Weights of a small transformer language model.
Size: 12 layers, width 192, 9 heads of 32, MLP 384 tanh GELU, vocabulary 512, 4.65M parameters.
Architecture: LayerNorm before each block, rotary positions, biases, attention and MLP in parallel.
Each number is 128 + 32 x the weight over its row's rms, rounded and kept within 0 to 255. Layers, rows and columns count from 0. Numbers have three digits each. The size before them is the row's rms in percent of the matrix's.

# layer 2 attention query, 288x192, rms 0.0461, rows 190-191, columns 0-191
090:189130098154164118115117126128093135092122133146099125110145122059163096074082134140130177114110133173081097134119113050087118148118142175118083118128129117167141121071145151092081184160112100137167127101121120188145159167097144091198101177134123136142065156130068164125114165120143115124135126177112079146137167104104149065116085138081129095148075181127147089126081167066142094097143110141115160173101113150126099110128178153114181126116138141193107089128141099093141073145086121114164138096098154159110085174135070168130164110215207144104085126145136079122127131128087054136
092:086104119098134120129112101139107152190133113159135063130140120146100132158160177069109108158090107155112143120116207123198149127117160162117187129131133068105131130106111105120121049156148116113149139045165122199143119075144109149169110149140110044179160101167174115113174116107134140139136075053142099136111104121142154090100193067152098140124108069102149131127102189165171105129110106137143120118135088074087125069161179124138180123209076136100164161137126079169102172116124151144108073124098095093093144146134138097107110094109149171114185129127141123135125069143150099112
# layer 2 attention key, 288x192, rms 0.0452, rows 190-191, columns 0-191
096:177157135151131058141116108079116125122109149141131059159056134092117102082123141123129080132180110194084123105095113143126087104163142064171110180119071105091105185195163158160114129145100128176132108151170192089127101168139154137088113108154156107153138144147164137179164104150161133085153085147170118154169087133108144172125096094131131052113123162180150133094101125142102135121136173076085112076142066090192139123164120144136097137074186126137055109127172113153141081124125110104146133129127110111118162117142125145153125156091171089167187120156126109112173128144127224097
094:131147151158117163099160162156150114104113087159167220134169052180120145081132108200139110170128144103157109141113132134134139171071120153127159096139100178110106168101112160187155164110118108173101066137094119128157142126135113171081174161129139113084091129127167163210089170168130192104052127178149124167164177147080084145126141174106056146125161106097211065189161110139146120131177105171176120130114108134153110111067158124151159153099115126109108143130137131129095138128081077166127145100110160144165173103131133114103112157158119110097116100103164140136157111187124125103
# layer 2 attention value, 288x192, rms 0.0388, rows 160-165, columns 0-191
095:136104151183100157197088113088155118156120109142108145133120128167102135111098140100096137079155110147154157138157085087105104161177199078125094120140162120085088152113117110175167087140136173137101128136128085117126113146124089140119088143093042081110180179143123036077090148136117133139102116194189142124108123190168182108199208118135144149128135110101165113159158143112129154092112099173167116138165130137110147124124063173121123160163178140122146123115118151141106150161091191152088180098177155166147151097140079125133125161118063115089115130130087134054097072095102150114
095:124136170160089122113167118099090139130097190131057150127095147107121118144132124202129154166123161126121081196130190109147170147152079117124142100104074136128062128089214072151180071104150088160130151116147142149187151104162134155140175191167044119149157155098144127137078127118186130135143112078167087060114184134081165119076110116101099128092121107090153105072115108139125103120146117152111175140128115126107114127101155111154176108146175098092143173118146132108179155029102116137145130157113184104112108097118119130124120104150117108131125045139111136124119133145139057170
097:107148106100105145139105131178084116120131140102129166107121075125088110150146170160163169129164125185177117123101115131081208134182101103192111118142133114103145091131128126125091142092141207129145144161132177063131101156117117175143091195113129141156114095064163070113124149173123158082159134156129141094060151058089085113171140113151117189103150119088115143105144142144116099165127154179149127102124163160185169120101161103156116150087102151149102146129132162142163078130103162110108148088111103104166139111206076118153062117140112170175108106060132099191206117094133156086
092:057068063116209076043137078161135191127138068130127119072101177131106113105144098101143166118078170099187135121151128148151126127110125088150103108139129180095115125105097132101138173128108066072082122140153149116116161152148134151128179068140105124134119098073152117087116103092169140160127087162121151094104066141217102135104129161086162127118085076115099175079192142114151121105107101142118128138127115117133195093103128114124097108111157094144129087105088086153114068097101130174068133155154137151150137168148065091142123186138091128127139163096120130173104106129158150110
090:088144147200109133090130128144109104096067137181124090155109160140172097123101121096140186151145172113069104086167121138110160180128146150162161154170170135141143129037055164172054116099104114138108122153144081121147092142123152130116175081106094093111123098136117144116144159115066143171075072101149115153142165083107125163059063170158097181156117096210147099096182069105153097179143133161087101148125127154110192173094134105108154129100114144118129114145165140091157144085156151086121134117128124149094127146147141120130113110133150105125114128133122200142153191052162119095
100:157092106141181109054061124188146122090169082176168109126125141146184130125109152121198086110185172138139140142179075155130118096138181090114171115183137127183182133146082127155153125148149109104190108075133144106094154140120129103105106086133154144153088111118119136112109136113075133158169092099115137083103120158144062138130171192128128090120128117133047153128060069103112136124128087192163152149166188140097141144090159176171145140116108140227124137109101093145134173183091083103080160130138127110164131106126117081138107150142197114158135110152112146082113131123114111142
# layer 2 attention output (transposed), 288x192, rms 0.0294, rows 160-164, columns 0-191
076:118165160125138086147099126146138113134083155128167101092077138086122119129148123157124129104086160146132217045083065137139124104138031125131131092068194137158170114120124180105120181078128176098123079188118134132120168174149141166178116106151141160132090114177075166156093108153129094097174174068129149143131158091105050090164156200147150091154126087126110104112133156073092114114153118091149105105125172117125141119167178130122101131111154102064095101142159083162115100130130168117140128095100173137120151110144146082153096148138191180165093121163114146154121181138098151126
086:118134178094186103170120035093072101162097137124194113154113122172114092140114107106142054096146106140161121118192056138133105093141125131127113115169195154164141090178181115139126076109136186110152146110128138102112120107140108170167130062138109153114163130137151094158112079140154159134140144102126164144139092124156101112144165149121160097148076113112066173149090140125098110131162125100116142134106080164154165080124103148117132162064129171099111171070150119167080111212148122158076143135174067228109134146136155093100097133096127165110130168110117143172102106077165165125
079:151138144162148133163117157075102103195089092176154090145123099181166145170128105106092116132116045179140181161155176097115123191072188076137142108105103112110140144160135113130125156079148111122108157110138119119108140169115087131056128114137136116136137111143146158113180089177098128150129168141117099110171183207115129121129091093144057110129124117167106103144112135107174156104122049117062112084166118110107075146128048087097109126165129124159094167128139173143148087178142058103120161102137146171155114095125109161100065148182086171127164147104145168178087143135168136110
073:123174188103096119106126161147180152116159080141141084121108132155164170144096097139138087197156114117153132078093119094119036132180062095088096131135100084127098133113101135107159113140152155110072184153080186140103145113081070138146100159134161131170143085129095124058137124119135094122137133167117118133171148141132151091167163053130123128084134102145135183150115143102176152152166118146136106152160100148106097125106154149093135031152180118161095122201071167090114152113147155111165122116089202116129168110169129103063122184116174144168112151079117101101162164159114122149
085:106104100124127128102174086181107159153105104096060125157173131094150135199135095122132106137087087111127085202137163140106120112067085091101091094171156138155152162150110055172111060170101120136122088088130172164177122120081124107113173109163138085092145157089157174135125171110126145112105165131112159105127116116127135122132118049073139170096159139109112148158108201163144145143057123110136089158166132059133109169134096091202187130145148167180134098103146084152181155119154110069081100208149105156089162126160123155125129121156126130155147115110134128160098086113169126132